Each number is 500 + 40 x the weight over its row's rms, rounded and kept within 0 to 999. Layers, rows and columns count from 0. Numbers have three digits each. The size before them is the row's rms in percent of the matrix's.

# down: layer 2 MLP down (transposed), 1536x192, rms 0.0949, rows 252-351, columns 0-63
# up: layer 2 MLP up, 1536x192, rms 0.111, rows 253-352, columns 0-63
down252 085:583493570498511484505470461493522484507492481608571538500457481477504480537482546505541528543465456482523470457514487494444492505494515550499536485479435516458424539561526489498473693504425539
up253 095:491471472535470473456504548545476529516527535500502419500496502573512533612512463427507515509542524478525530481472496514473501419509440536471520494575530494554523540546497528526524529419477487
down253 096:487475466494527488489499509481516496493539397502514507587487621490435520463498493448490487552448428548490587501543623487542531468552468520488498533493496444489423551473479475451521555494423468
up254 088:524414463518503469432531489478512479486433537469559464537495441527526533522484536537436559472499493441511453493432555578520519469507524534557500516525532483531489499466558463504494435444481429
down254 091:460484425505521440529496501520443599501513533565464531503500549529506527532519489517515532492531486486461508447531544499476457469438513486509518500548562418468492526488538567495506442517494483
up255 104:493499579475417499433510575478477481527494448490460468497478494460528559597421462505506506498551542517498464572593499517560463472509501498522450505523485470552534479512476495470513501508496494
down255 107:535469503568512441493537507540411515530598484489487464519481411418492568513476534471469447460502539477478527569493489500533510465534498479474493514431540486444435516427490495497488508531523517
up256 101:461524487504438598554549520523441488527515491473503457482513578410568498532543511486521515511519547444522458518551419528471524441488524520528528492473498477499469466481523420461502507548486528
down256 100:445511400564517540537491481518533454486449464503571482478535496537510466461489494468427579430518579561497555495549518512493504513515480560469588492451532500521496511410478490410459466496476533
up257 112:451477569429498480476526588479503494540469511456523513521559517430533436518452472494427520505521494452557414575497464463509470450620462467497495501505471486504546536517490476529534439445456477
down257 111:542536563535491481423488456510496487487450550472506497569474446508528502494468521452529482516472504470532460523507478532466511454481469505464501443454563539393516565570544504515485463505490493
up258 084:475498486433536519480478549526519529475510542509555516549516428550458523496526536481455528494490512465518503469530551487426605483519493508495493471496567460512553453534583455558534483482477459
down258 083:556478445478550445512508558536511523548440546555474512565491464548535423536549533414494490565565520469537539493503504511440448453523523469465465542523532510506490531588565514520480500500535467
up259 100:443537458590489543540566495511501528496531584430518522500529532509523509484507511589489523506462496517533524481551489545471498521528503477485546552491480545532505490527455467491518536538490478
down259 097:468533466535519449433432532518520473426422504499408506391516497552461502550440537437509461516497527495504517429459520477543493553470430538535467539495521538527543524534507555515489538472503443
up260 092:555464534399510483483602452476474558520546480503467481411526480582486447533465429543480526488527504454528527520444521511511489452528509513535532472472504461519553437525521454488468539466451577
down260 092:449511491518521485463432477484475524498503481561506537546549505570470495433497563504474514454476446536501487508461524500515519476571483445508523490480429442463502571547419486488453516449452498
up261 095:517520447477514485480448484537510467528511534470496498431542518464488504555512596536521565441488552502503405493455501492507514473512483442501523515429534522486494510492506529465510459514517520
down261 098:512519540478558460497554459432518436492477541558514474535527510475425501473541502514506513483541513510517543532480481482467558547554473501570452464550506550451526557495576571504498522479555529
up262 108:485437519521495648476441496511469493427446464475489411405493451456557471527535432439449511467526529480562536469529491520536425503564466465474463515458514473523532525441541515466504507466498469
down262 102:515567520496482459475441512494625496486442455538519512528444512561496469515473528468495505475481572575524557533484444509500545558503461473489498372469545493533531478494494485520523560550578535
up263 110:546465488466446526512497483478510425488529561396500394409494563517593567578443460486468501493603517523492481560510479492501568530529494552524522536467469456523489515550382535434505529519484466
down263 116:495497558501532479513516380501517415454483521500494446515565516486604504486563506540526509523509494481515470534476500482502527566577461491469528489471506567488481451444519517480531482480477524
up264 091:470507470479548484474495530476544511529469537469562459463524527415535483551432504474451500567567568508572467482548482611464505500545495486524485560508518509559483445494498475486519501492448486
down264 094:567512452508511437534471590583455458585372477550487454474479528519480505515512507410520604498556525458564505469492517556506502468486464499441535497553479546532534519536524549473577469533472417
up265 095:543516534533437449518523554538504446514439554457536522525487477517463440447521497466524474436522533518519464576498555475532466475499455472552412524505537498561483476455469517499473480479520546
down265 096:446500527536532515502507493497525475491477620465496508522518486464529537481525529468472492524548487478512519512515479430495460539538454533513531466521495530457583445450463540532500466514499455
up266 077:480576547459399546466490459535384525514477531477586459494655514502495481504539500476471569477547592497474563523473518470431423498555515460556456496499474486560555490536501520422482458526503520
down266 067:511582512527453487441455545414504554518458484477462443527488446419510494466485506509495570553437516540610425541517504554520532430477480463495511490453579513448476529541517506461510440485445524
up267 099:491546427502453551493437443547429489430562453475526510446528509489466515535527504493542519485488497464472535467482562445432491489530512483541541548518446509478471503507539476453488529488488547
down267 098:500514481514562478520430598457497486494519497535483564561448497567487471508523500524439529507496518553516505474465514482525461467496610498466546474514480518539501508526477424446480508487489520
up268 098:526516468567478505414467478478483513534552493480556523556511483569602533457509551515477512495461544541499504478548498497450502504543513520482518480461566471500529453527492427432494404484478465
down268 101:516499525505549464531570535489500506472450526502469456467458430478464483494500438498424477515547456448470554469542594510528528533432546489458514534507445532480474502505534474487566474482491520
up269 106:532462489505479557427465504486521464477456458533527395442493481522436499528456599576501563540492525514436382513455511501439539487537507456594498450551546465485539472556471497454470468535528479
down269 109:557574502508545469569523486538472580469420531526507511520437491529448455469464546534563546462505535484491507502389464519442554466473508566534488499506507546503542496498519516491551478462590566
up270 122:558531501507432495396415453458479508504486481468518466523527545479525447493481469483499511500550535498498506483463485411486442476510471528525543478532408526507482512501420470461540544458584455
down270 117:527506418477459478484511501507540445534505476525468498511523518499503439492512493552503483498529508409485499485404436517539505467474511504507531506529472510548484495436458471529508511569497499
up271 098:459579498534442523452566532528465456475473489499504429493523528422579478554482473502512553475435492471461513482488473444502528482496478467483461528472503564472505514526514434441483489578500485
down271 096:395509543487501526475482588493398516520419493526528595537459473581506487431520546561458523558504547592491522489471495506471535451477571568448535489531497539487464522465494461463513451516453515
up272 084:512527540456419511491459489513506524476548465484520502486526485597512560556469408462460494523461466519492560508531469478458523566539477484502486447473488555472558526562428477547415484412472534
down272 090:542555597544500540454489519518460464462449471434504434442498481473493513457475522529498450524528507505468467482448434495503535506451530551482528406514426464584545514458443488467471513525464422
up273 102:558520502462505476415532553454506452462509562469461436556594579476477522440487572467479517482488469477507447591551416535436478504557438520564403540488540541497506501489473522476467487528537439
down273 106:597481479504525468449474598482477540488518473399513481464536502499433487540451499519431445520545509543487466544503507503479487448479511616539512599603539511396466549463538470577448485460518543
up274 095:522471529491459481475490543489528512497535497460420501440516436474461532545435611555521487455608484454526511573529518489526398444519440514495450527478500486489438513465487447432515539549552557
down274 096:531469520525485525559473486579534501485461499487459442554487477440489507517480514473523510478537510488489489465541466511486470471453531493462456468581493426492480481558512522483464548510457462
up275 118:458550497569489496447436544530489533515465529416481512535533489544543546477460540555454579512500544494570499538513526517510559483530440508499494443517501537531535467563508477516423474460540450
down275 117:524498430515476500482506513534565485514447474547513484461486548387458461514534552460472472466488541515526495537454505475509467489480540454484498555546515544520416543436481544527519471519485469
up276 106:511527473460513514533477532559500424487519446493485501556488510464473455464496544490470543521576512492460474620491529494540401481483472488532443510577559514535503438464522449505512514448491507
down276 110:502571485482452570527518561425481550551516483475440495446438521548487476515444538537484508490521380521536557512478496492550510499440549481442460501467452480421543531487499440483493539512505428
up277 087:498482445506506518467528500503520566513483472460566478513523463573530524434576489541545503504541555506496399499541517511488461565493449569489491477544455473536549405464560482456574505467508522
down277 090:388513548447518538553554503556448442543448551537532522480503458484413516502502532493429477544510484438471518456571542467516523474505555515477537459448479479500491469468512497445527480482448516
up278 110:550438536544490490421542565454510480495480587470542485472464475469493466499499535535469530434535565518527492513531519479546451406496454502509478516523436530533489415488579491565465506508550465
down278 107:409547502491510503482534430528526547576516588521514485496498457436526453529516480529456431560496455460477505546493532547510465567503531499504454505431457513505419483558495550561557432539463424
up279 105:498503440572504551502500521477476494462447493476507515492498444543419517503475545539499547485533531461519487485502517482496543517506510527507510471534515511509589422450486407406486466513533545
down279 101:531519503507514467479517513474442426515484550501499481491478551475565472478510526512482561427492533500464486541524521511498448586431504453559518528442455515538509487474494445480530516546491496
up280 104:481455487484555506428480484459494552566468563512528537536535543448546527545501572479453495482463498479508518539520447451489464516627445529557531439555488517487487472491452474524498558514511459
down280 108:468431562512432490478482456454488518538462509498502511486450472561518488384465497448425513474537533538518506552485557467515451511530534462529472470515519536512563467412537560463542385495534464
up281 104:472536481496465529441530542472454419495496490509536492536504484509413564554443450566510524449471519494446506441503508520497492520492499474509547496508532432476488463505494525464495367486543469
down281 106:512505456535537504492507565593465546546510486456504474500438617502461437525433548567536501503451498531471486462529482455474478496466465514583501517501425547500494491557535494473530487455474516
up282 097:587514548486432511496500486438482507485479608467571352453516509558510494464523410554439488459549517544520492572494552487495482475522502481478508493513477483509465470485514522448510545477442455
down282 098:493497446518526510457506496530518493511573458565523530503461480439482488552559549453535541564462504496539556461500456588491524522497512486509468481467493547504548574573475477467517524584456445
up283 091:541526491401476516490472532515511529466514511474494477509527502521528527539453435506447485544535522443514543549511495474488529417566473552512425489511471485483520546584472458450487502462434542
down283 094:431478472523467492468496544506436458499477552483493428484499485490491519436499558498559471511561503441531460459474431563501533455478526446463481553490474443565492441438560518465446523545494455
up284 093:532567479461496546512462476523475452557508438535569542494470499490486457513516539551436512518456543497452528482513500551520455512534462577551463520481568524496525518558497512508512425418448504
down284 096:564488522496565474510524548500448436429471539437563414553557505467451515529501472481442549527504470452498520483451483542476511539502484535449558497523418442517471485532487475495459564507420441
up285 111:523541497549469489498469491535493454503530506468467452493517463520461582501564509442506534505498511459490492526519439541514496452510469479474477479474484509513486474492553413489500499460473492
down285 103:465538386514556502547471457513506524496462525496538498505494593439484504476478514520533488542467477496471461518469522572451486569540460496540574514452465470450499549588473467503511474489448508
up286 098:518519478537492475453420475558538502497524503498482502499538499448528558511471579522395558433477494497537490466598490484489577541508493574508489509459558464508501502527475488487494490548501553
down286 102:548510474492516491462585447464453590507503491507518442515449491426488486513484470494436457446491518555463509549497516483568448506504527477487501570508474447480433489540556549496529479438517523
up287 098:430504562504492552490482507459474494486478452514513505487514578502456476462489426392470537505525614550409467526469554528462421464507499465420543509474474518459575481453440523437475494551466457
down287 098:496532567453465505567404511468504489554449448491432466552552499504491505491508542501517503476465505501549566464495476533508509564422536530472470493503508468409551539460422508483484536455492466
up288 114:477588461593407578500473542509443494528540515451486402488496513511527499509492470553511564505468511473478538493507465501478558494492481461546447520548450501484472519529516437487457496512445551
down288 099:453534471448499540442462497493547466463425493470438507496512464504538461427467534520545512449486570536506489513503479521563511515456470511448446503519477551521492447436511458426515522483445573
up289 106:556534505514509485526544445428514498508453532488518511518511519520570486509498519468523567447532469603475442592540474539439486456537503442472418544479455532470496441498521481434497484489586507
down289 105:575447481553488488478442554517559469502525466445522553447512571545422531499490495538528530508487499551472495534505504498498490587492464477494488506495444509553538498525508423418451552555475581
up290 099:536525543559452471538496436496472478454554476428518522498512541447532592502534469504494525432549438484454484579505480445503485533472477431569519508489456432526535524473409464463475484523492489
down290 100:561406463571544500479453542472420549521443485519522500506480491516475460488443505549499511570509499482547524483535438483514468494485559526515539477535412458511474542520475527432514539502423463
up291 091:563530517466493568496492459544504479489532504504561512482498508499513530552478459394482576548492485489477498503519445503500406506589470489477518481491514522491596507522452507483553505476442510
down291 100:598554543450515519512547552505478538529436508488451497567516515467452498528538521507519476572434445456461482468506556407466508430458504442478509505439493504441435535494511573563506501520515473
up292 090:533452584444517580501465482552468507515516467463532481463579563499478445491523465446517552480509494539477516546505460530476485510524492363469559493484553509520594515472491449429481524584473509
down292 092:543514522496514534511584524520535474520468489506505475522431517456473493507495536520527486519471462474556515463387544423476563466380528442473541525482444533492486552433470545478515537536466516
up293 098:518530476573469497473505500489508472538522490423448507514513468524536505492517508435480569466535566517512468505510451596483554488590473484527411540464531518464492521499523421433537473494476456
down293 104:429507438523496506484425534506476496598498440479493495505488527516477556476504531467469522539476598551544519537492499548511587517526555522524462524536498535480535460563530449458466494457465544
up294 080:532513505453512502524527443529410485484466483524535521500610535496531466499548496452538588431449463472577444523537434539472520486537446457473548562494486517471538533481395455508498479505456560
down294 087:506516552423527505519484486546442498463457481546487511570542534497492451551544540528519476573510526456493558407450607503460499488483591522542484558456492467496508551501568560541509466529476455
up295 092:584504524448460514528516433480471454409452512474503487491517489527497567521439474441514478513479460475455505526471417493481525435464468559511476553545477509564487447458469453442458480466547445
down295 091:546535489483551556525472516429514517451473471484577503556513562445453501452429480504482473471539486470428438538502526481548567499543505445456457500439534492464518517541463600492494492534456487
up296 089:530571469474475463461495434494484486520588531461517553471573474490532601472517535502459494481520470531509522503582565456516492545502430531484489465533496435509518480453410476583507488566556536
down296 086:584406431565435459489472577502470540483487497469497500487432461506475468472455503469500518537537509479535522538513491413532464464479524464497488458551470415477460531533474541514455520547549489
up297 109:463550480444503479486460603459502562491512509465477470510527566497505569555491553503426491485488521472491460552496507522452514510540468524575517444516524454473494504494468517542453427512544471
down297 106:547475479517524504580478499458487532448387489540487451451418528504465467469530520451496492439521491494453504536404455447529505472537524490536482572522501507449475459474535533505505476456580490
up298 118:506537519500494520477493521497515447507512552488553479524560536440431461462461518543414536510544496515516468496480518460473404512544479469482510515507549610606487498566493534516515435562492495
down298 113:444425509403505451502443477516470465568528523508536502482507400522555524497471543552588494528529489525548449476507457470457545456455411458475505505423436550552467462505498472518542504550497493
up299 107:569528536513497481487412479554466479456543481495528497467523472431491560544544478539431547475512477512443518549567520480503440487525444512544486478501479453596528485585507423465493509431524512
down299 108:465489448531490438554528559528467460546522438464471609449510518547527507534513524527524528513573512474457522433515534464444450474434511509480557476422445502510465464540490461536552551536545508
up300 083:471493500523475531446487575531542494537527481461522480456508522458558504544493492428400511495511545538546511476573486456439536546494447470506452513483500418525501447509549460464516445499451498
down300 086:574505487528531485524452520460468523491463523523510495447491508448507453568541520498540549462609479542504512498484400558471465459510460455518495527505488478546439553468481450468446562572490481
up301 097:473457481518528541500469515547474481465500595519531420519545461536506520447472500470457476483554463533505482505519507597466506485533455502556531513450519458478538491540456562422514534534472483
down301 099:476550497593495462497441515488554508535460428428492491522485434512491498560484532541446506510533472469533548430473513527523450494502479462520530552522528475524447497490527441524559489490582395
up302 107:483464453516510485417531507456522524490527513408502508506524532526463478509495516513403500483511529526497398571523496540487545475527481526480525502522444454517528440538483452452516442510468527
down302 104:509528459479483498564398493452511474550447427552534456541429459517442537478429474461467470607490472468503523484475464518561513451520565438528506420555542466462459538518411502454492468515507513
up303 099:467484472525533505487472540444500627496496504511564511516549505530504506504506510446451520512452580500467539633448442517498463490486491460494495452481450489532586501506504515451499512535537565
down303 097:530437521500523487467528493455500487443521478516460449422483447475443514546510528458551422507471482475607518455476529456514536514410516505538560483466511478504567423493532520467512578488519432
up304 095:516522512523440478510539439534458480445481463514504494527547550495465501492513481511504501442466545509544488555436444479523509575518501447501511495438489567519475512448472458409503513598485488
down304 088:440547426501549534582473531413499479535434508477515475473582480459534432436452482567514529504480530492546489517532460494519534527519582508500436492488487505578506494493461560456483524592438540
up305 099:535541484540453521411515501504479460473477502446548487493505598550498554501573527530526466494509499570469505497515450423467501487537499511530453542506543534574497484542488548460451461455488501
down305 100:433392460543515453527447483548537500529506514510535501484565517499481480481507542500495551577431418547486488381533436450524477467474554540488553497464443463523547494478526555438566527542450478
up306 119:537547529564508520484495538568506489480457587528585525454530512488505485536467541471491577469585495525504436548480475558469529461543443424577499487463527481461513543600532483515480558511472530
down306 122:503571457532455519505505570485526550501567504487500459439481491538597448507382495541473534468505496480509464512533456524486463508531487484464445513421470502404447529463513475493452529520488514
up307 090:456446532462507520467531520484457562554481539502487437508546503491545494487462476506454487502537559571513536514550477546493457381523533471502495527449444497530473470528573479527533446548530502
down307 091:487523441554495462488528583483477519625503508559479515523485514489448466510464500527461434528528514504516493492516557512575538470504548452437487499525453505503584462506499482477483467464495499
up308 100:547516425419522544491505473567482518467460476503547519500485462550548469508559512507479538507509509530476479472461467580500488467484522444520464474539527505467561490465437482515530520489552466
down308 100:535449427471550469505432520504487451549510520499454498514489561500527521543448515473480527460500481493439470459525474492479490568456511412465447545438485497581470440530528451435500536526462582
up309 102:452537471586480544479417549493487475449497510415484469487543480540587534457481516496481494515522504465444540508523555524448525539520515529487546479490434485560551411551479437520434447418502500
down309 101:458468469460476478547512475590479534538452544519510504514557488434432443478505523512534519500500507494424503494468528492506483527492533551490506511534465434463452529486535480533539492469487528
up310 097:512553531563455478457524455522511560505525514492436510513550501539490498491578449478446506452487544580491466509496509514462593513571498466486485466500488511519479449559544428518429416503482465
down310 100:567568478498506449524506529430469531576438524528507460484498467448475457483525487427450431519575491472503565454506565500481476565445560474469489490542542464441509488492485600582531448498537494
up311 097:448524560551519577473555490490518562472502537517473475521563564482523520494481458418517536475486493476529515488501461512540545548587472430462478517516465479485572531555545479484402527553419466
down311 099:437491539472486458529577508500483523520491615448527542473506490496456492505541503483488493496466449490466476444551478528558513508502535546549475514417560512396511573437510544557506470511464579
up312 113:521472453491527499398486529487468546536498544492458480518540489505528473514498572463452555502496530509501523555476513557473417466536477449551481542429453509523519416431463449472516487501454497
down312 112:466497492462552551485540463520566596536506512457533450576499539484517499469539560464501550412528438490427527525468573543427493472482557536572503397528493501491561564477515581443500478483488464
up313 100:567560537526525488490523418558426497558486498507470536487531459543492438584521528485494537428464566478508483506484514489384479501522465501550478496498537544502487545484415482501512493535581548
down313 103:499490500524524540541481497531476534490478552471505483536469520448524536399530533476479525532529523470529529511510460501545496402501545455480532503536491501523516487481565516493550438506469518
up314 089:537540531467451525523520509532539507520537483477495491471492599515470542496509528555470473410476514391539521526471502463501563514497498511487524488481514501536569543517462514542490536523446506
down314 089:589468557504506477494448531507434477505469467545510535460536476517462498540473458498581467473539512484498496437484464539486526470438391504496451473450450526481545538501536516475480628523460465
up315 103:463490449453488522494459466474501455550536550543542460510538492513504443517511455445465528502522478477555510545590494547451450509593441446543438478538532402530534513519530486512479500465436565
down315 108:543515530493476469443476501499460529494494536501495451523535467549539527455502434451473540565538526502554506541494497456474566485451461501527494527487463597499529542474457475542538555473522490
up316 100:459444475538511577457434451504486506557536536450531453493516472525489471511545534524525503468501521487545545543468468479509509522527466527495536545504480525515462487508546499493437546495468542
down316 101:532554487534565435464530561548547438484397455523399413464488545502455458529506518503554513523476594549556542557457491472517524475431443472490450534517493550535519565520519457408462563530459474
up317 096:481488534461496474465449521488476455573505540491503533588489548438480536471467555488458517524549489478449460527428525510443473437463460493486517445522489495490510477508461554493496480530509429
down317 099:479470493504463486532484548499483534556455424551543484456520474541428480477487556535489565468512531446502561495527523436458515535494539584415513460569504479476515534524459484425478538469500421
up318 095:523486519464479537474494519474533510448514464519496409492519495505527515573472407465473481543568498452468519503508489497470533477490506519496407484556458497513564517528508506504425514448494485
down318 096:494498537523468499521549510485419478484498541534471523437456424491474521415493570540532551502488450507483430467467499463523522473493529488531524447554477452545507492451473541414435536513477477
up319 093:483580572455485523442487505492437522500520499476522488482511439551547523493469513573493502428526496510485543477530470496527443509470469537497484428503413417524552526522530457500455514501558426
down319 094:495442487560425535473523557485509504486479555464536496556469461546486535508480477515485599463504512521488480490516515511443499492549469499479482495536500496467509465528502469483484536510501499
up320 101:478522571446520439481545477467468498462406493490469530495535464526519459469510498501491544543470552468450524506464542529457510518535491474493531515532534440476577434474510518463495456449447499
down320 100:549436472444504456477486408459519529546536476498468436499552566447543470541519458498507446427487478435542486461515544416469467572470552465543493505517506511458506523527524539586537507486493508
up321 097:444530526470539512473463514535458469519449496510497503507560493530449579427549489454508473502526492442422575493484507541493500519532480567515524463434500490488544495459472487501434492582442564
down321 097:462470550505493499520604465533486475561525452510527452593538546493543499480523486557496511509433511506454527566496489537498478490502507505475500498489378548533427491499510471448530466407474513
up322 106:561502507496465461548433467489486531526424446541520407430510541495507475560478408471491537475518491467487440526510510487524498466494451532537533470421495434546513501457515477418485500522509483
down322 107:560493432540468542499487436532498494484456385532486469520504511537529478499541460475519502402484515465516477477525604516487555500484469498447517459480477501449446503592548482411502576587504519
up323 093:522509478509476448477546467531479485531564444472534502505489548480484496539537493501488500460445546493505563525470500512415583500488481503566516500476501537509483477566441452495478462552526535
down323 093:471571596405507529491539551491497544500535586534566520528550407473512512481523485520543462481489483441547525421545521546455495525518500476449510457501493479457507514509544505466468419397486548
up324 091:539476458477466497455533583452461514475481473467432439482539481530582505540466502542469542519522486482547536509545514508482493495506450521527416511483536501539546515479414536571520463472556473
down324 099:455446529426468566557478473439510601511499577583536518555487571466439509453533481508455522401498407499465475542478517543528484470568460550483463488535499500477461565479474507489502519467492531
up325 092:564504458542469471507569521556462455479492528483532474479528599465537448489483473448446504471527558453474452530419547419441447513540491480519537550525489465502497500504475511530525500498529452
down325 093:534481445463572474609444547515610456541457516467443532562521487530461478543517551468515499482499452499535511504517509510473459449605517550527538489591542445556515587602450542458502531519428454
up326 101:496444572560472458505512454469481539525477561529529514493522506426555543470435513499467533443576546502558525514572452456445425494545485508567499486505383517492524494527484448430475482517485421
down326 095:463514536475519533520504477412459498486464484491594448568477476482459503526473543532483525546414533503491519522436554511518474529555581512457528383470521463567495557507476504483489530443498495
up327 102:488468518507506489489525505539498527507476518404496534477506501490480536523548617514455517476479495441541558516567538481531451549519516506505503470467489457532558506591481468494453440451441454
down327 103:515483527500525557526517615493547579525535495503469445553475559480484528468461507463505542501456477450527501513570538506529482583518522436498473473522482458546450528580464428537516483536438467
up328 091:459475482517436511484440537493482607502505516476508482411502507490485527512512527496425542470581590477513510510532478563508453524597455516534542530477407526542514472511513423497452463528509479
down328 095:471450468471471541573455527469502547539438515518542465444445517453470463590506526508432454447559462473551523510458492524542475443500503540470439558467521552496499537551499547504537469524490454
up329 099:453469437522468468508534543560432528496454486499518511530490558471420470578586552504480501473470547465485554514443521537483535489536472500551550541433556550548517514536509506496536485507464566
down329 093:567473608507478546518480484516443525502470588487510509538508469519531480564575484507555475562503507435546489487463509435474445541516456501528491472524516493467561541475503438547480518439492518
up330 108:551507484459511487529593502544503439533509515539512459533532566443461474554446452519507523534456491450593570477504460525433450495555473457496514571436442522480508518562456554494543475511463542
down330 109:585474499479522472529538506503443592505456494523518406472501571501447531526491459442504450481511482499488434523488370485462545496564445465502485470420515480472466523461490562571533512506576476
up331 103:488420552478474469492427476459452481424594565459484494460466471529548457536433519444474536529500523454472473501483511452451481516507479498524468479430421485469523439524483506503484479485499460
down331 104:523572531500538484558529485502530560512515494486568482573475493497518473446498470511457433465528499511555566568496452519486474542503429527477445469519545473584502618526459609524543487492487491
up332 104:477529515517543531501557450448495518466462516515560437499510500494527501510493510445532560419488502462518471578547451537482476489524479432517510506500498464487480496447526570483394521529518528
down332 106:519555509482451472494435557578564533516516556525488455532479537488548494481499440497517495508591519496541513489540522501499519510516481438490451533504505407456515583526566455508476509533490520
up333 113:408439527534444496494519593468535513483484484413535469510520486578555446530476616466508525479473487470504444521575519528403467479485509505552371462478465440510512450565501492466443431514494488
down333 112:497525398456495588443562537454424552473571493429510509453511482473510544492402496551560536503467457480469434441512450503471474526468525542472497552500486533490503459458484450537537458557480479
up334 098:548574575517508536482426528573511528525486495504539541551534527472485502498492470495524565462515489450545461531511418478521464560538454464529458563469499429496529484575535472444556512528449460
down334 095:443422411500532505544531489532440576521522507483500516533483483498520429478541515547422551568469521550425471523524509511533532495533542494472514526514526533430570470384466482553554415438500549
up335 101:470496457527472551509454574501430508464417470445483470515520531463509521472448505487475544440441542437528470499476467538502486499609382473542499510480538505563510502512512518494506428495590465
down335 116:553476441500476466439489556450504538528487476487455513487394461521439540501520533504490462451593522555437510530488449516489477499431595490547506493492537455520495511510571552522540488533525446
up336 089:463556467505437475515529521553480458497454525455460450458526520454435535472478548506520516446535543388495485471479575534469459428451513478482539578461553520544494498541540516533492488545541508
down336 088:524453554483529527497416463475448451462517576478521522477437434577460461458507474428543492516575441500452517493486516478446442543511502492538440521454569518516550552477510495542564512505495517
up337 106:458480499554489477503451520490492456478521566424543522478550509511434511451562480535455532513467554509532525512464518606496516544534511435505521465425499500457559451465545482461520469548424509
down337 107:531492546482473528472458485493484515517471490505494427543480523512484484409492479488518517436416497489517528590497469458536455527499483478528463498511536529520480513471480487551488434542464445
up338 087:441501440503496552506622538524450560510477486466480504447466463572480505478428510521482509550493524485519492486513534533480584458534531577509557465450458517488482436502515421469485423499560425
down338 091:539497468469550474538470514539494537574437513424477502440504496472438449563472472451467511505560507456508453452503511515440437578489511478495413551481510564486525524535524579492540495469505509
up339 098:558498537497502519529495537514493535455467516510495504492493496493507467473523446524426513481504491538477493520485554597527529545470494440499453484589516400490541507469514475530543411508609429
down339 092:413488504502474540502500534501502458487528470514492572585511467558461511445451535549503511466472558554600523525531460444430495532519607547540494468513488486515518504551472371407427543601479522
up340 102:513474527469476505506434570450501528502500516439495510508489568474507517452453511494444533535525515528531532516477524526490454421487507487472508505531497536587594464456418499533509416467547449
down340 103:408485557504490529525474494464453522546471558490470548519528476537442429457492504527488530478358489546433465455463538488536470518508476536483524453512567492542502517480443432455503522503464528
up341 116:538521481551520558479489511577502475517520503517518543514513522502525559517541533472499518520434535551506502491486451569443530517504468477548451550441476431487563544477450506378492439472420506
down341 112:487504483506477489493488554513580526477469556529480472451485581451569497456525561465608547496510544573519514469564536473444479491455582495538501502471512509452529521536539455507420478467469527
up342 112:509463455501485486505516545463443515518487495408552570474512458556541542462476475488465503522518516525569539541515406535548528414592449574479471505554457558539509528459514491494492443483476507
down342 118:522487442543467485398490448535468488440556515391500476510501519470496533471485521508471496504560505463503520515474511534514486514509519509466499449449547542443486488442438524531511496549503545
up343 116:554526509497478538440523455510484504521453535508495481426571478525571531540471497503512537428562506510444523569510432525494496468487496435527494506509512458509503455429468536479508469536467453
down343 117:496476468512507533432513409437482490487516516539534453457560501412528508490560566514530533512428512483451600522595502568533528502495520480544513449465549487435409530479498531502499522441565519
up344 099:486504541547449479457476476540510505525527497499476412398487431492467563439549471571516544488533608485490498523463448548537489474493507488532500457484501483490532521531599461500532424436504499
down344 094:563432502476494545500483425563506494519529547527543453493432498521482507508412509545523477541470503469483586529428493424496514493457483495526455525483562476438551512486520470510563450465540469
up345 098:493546440538443533485475491476501576606523447489510509537521514541529501522547516479541520513476530472480480465557550595517479436519477464549458552463518538526483477541543397515503552479494528
down345 098:541516439512511455504513507526504496542450533470495512487495494481509537507445441500529432580455488449531516502487426500565521563486496492537427545580494497485504401499517523551494482421432524
up346 087:476563531468510514497489538500540519569489510517515437562587489497531524496551574508494518546556521462507507519597513521482504459498465499502443443537488479546492496576540513487481447460530495
down346 097:405429452447468505525520508492520534513446493520541545501490500497458504501527547491501514512496383476600466547543505511520546432556515559452516459527512449542426513559491511385456522500479489
up347 097:508447504548505470420459558484481494532522491463438480444511548477485481513435513515405551489513575523491507512559517515513489486462467549499489530482504513502541451494446555477442528508458524
down347 097:446451417462524450514433565476515477493479434489520416523551499497462536503452509479447573494470469470564514451558473488561520499465492573511583512530428490590548446469436487454491510437430452
up348 092:551498546432410520493546557554454503458469520404505452497472520483493526449489414559515532551474510474488426583493487491542536534447502531501490491531528506553530474534490532516508428528513529
down348 092:439547549509560510565500549551536464550556546492551545562477526469487519477512425468502448511496449509447492439507506468497433508508472494521509486466537484511504473556556509502563456506503472
up349 100:497509459543503526500496497506488447470474514516530535528491548475505471544461561489481547526565477545568504497513469523457490471548466558493468511570528494535482478522466565448418499483472508
down349 097:487452495521502484474453492457493420500536500488445442494453516488586467479479480487477560435527490469482491551493475491488536583495511447559466573473467505507510508474540503443510466503455504
up350 100:538499496489445503441555508577473507490559505529466487522534490535451516423422454502493542515499534472486486540463519483506519489524471530517511415495546568491526525538424496529483393508554474
down350 100:579476483541510465551540525532548522552515530552488547582465462465434521471506510544513478570491485459478539492502494525513507447469543504498541488453537462497466559481489474531503515484568409
up351 098:447478405511548526513519512543477460546475598526512442510519508518480519526502515450467568550516561462564442536515467572469455499490475435528496481473494481467519508447521468477479495545499510
down351 097:543515488507455517496453509469509505504448529537514473501552504488492483488571461571536493500517471515566480434502492496608576544535473492479532450479432475534491521518447571552471445456499556
up352 092:543405505531504544509472449517476486501525579395482533495496462489451532525546522614508502441472521455547527543475454555570496496498482510500516573525479539552485503469490529482477433529473564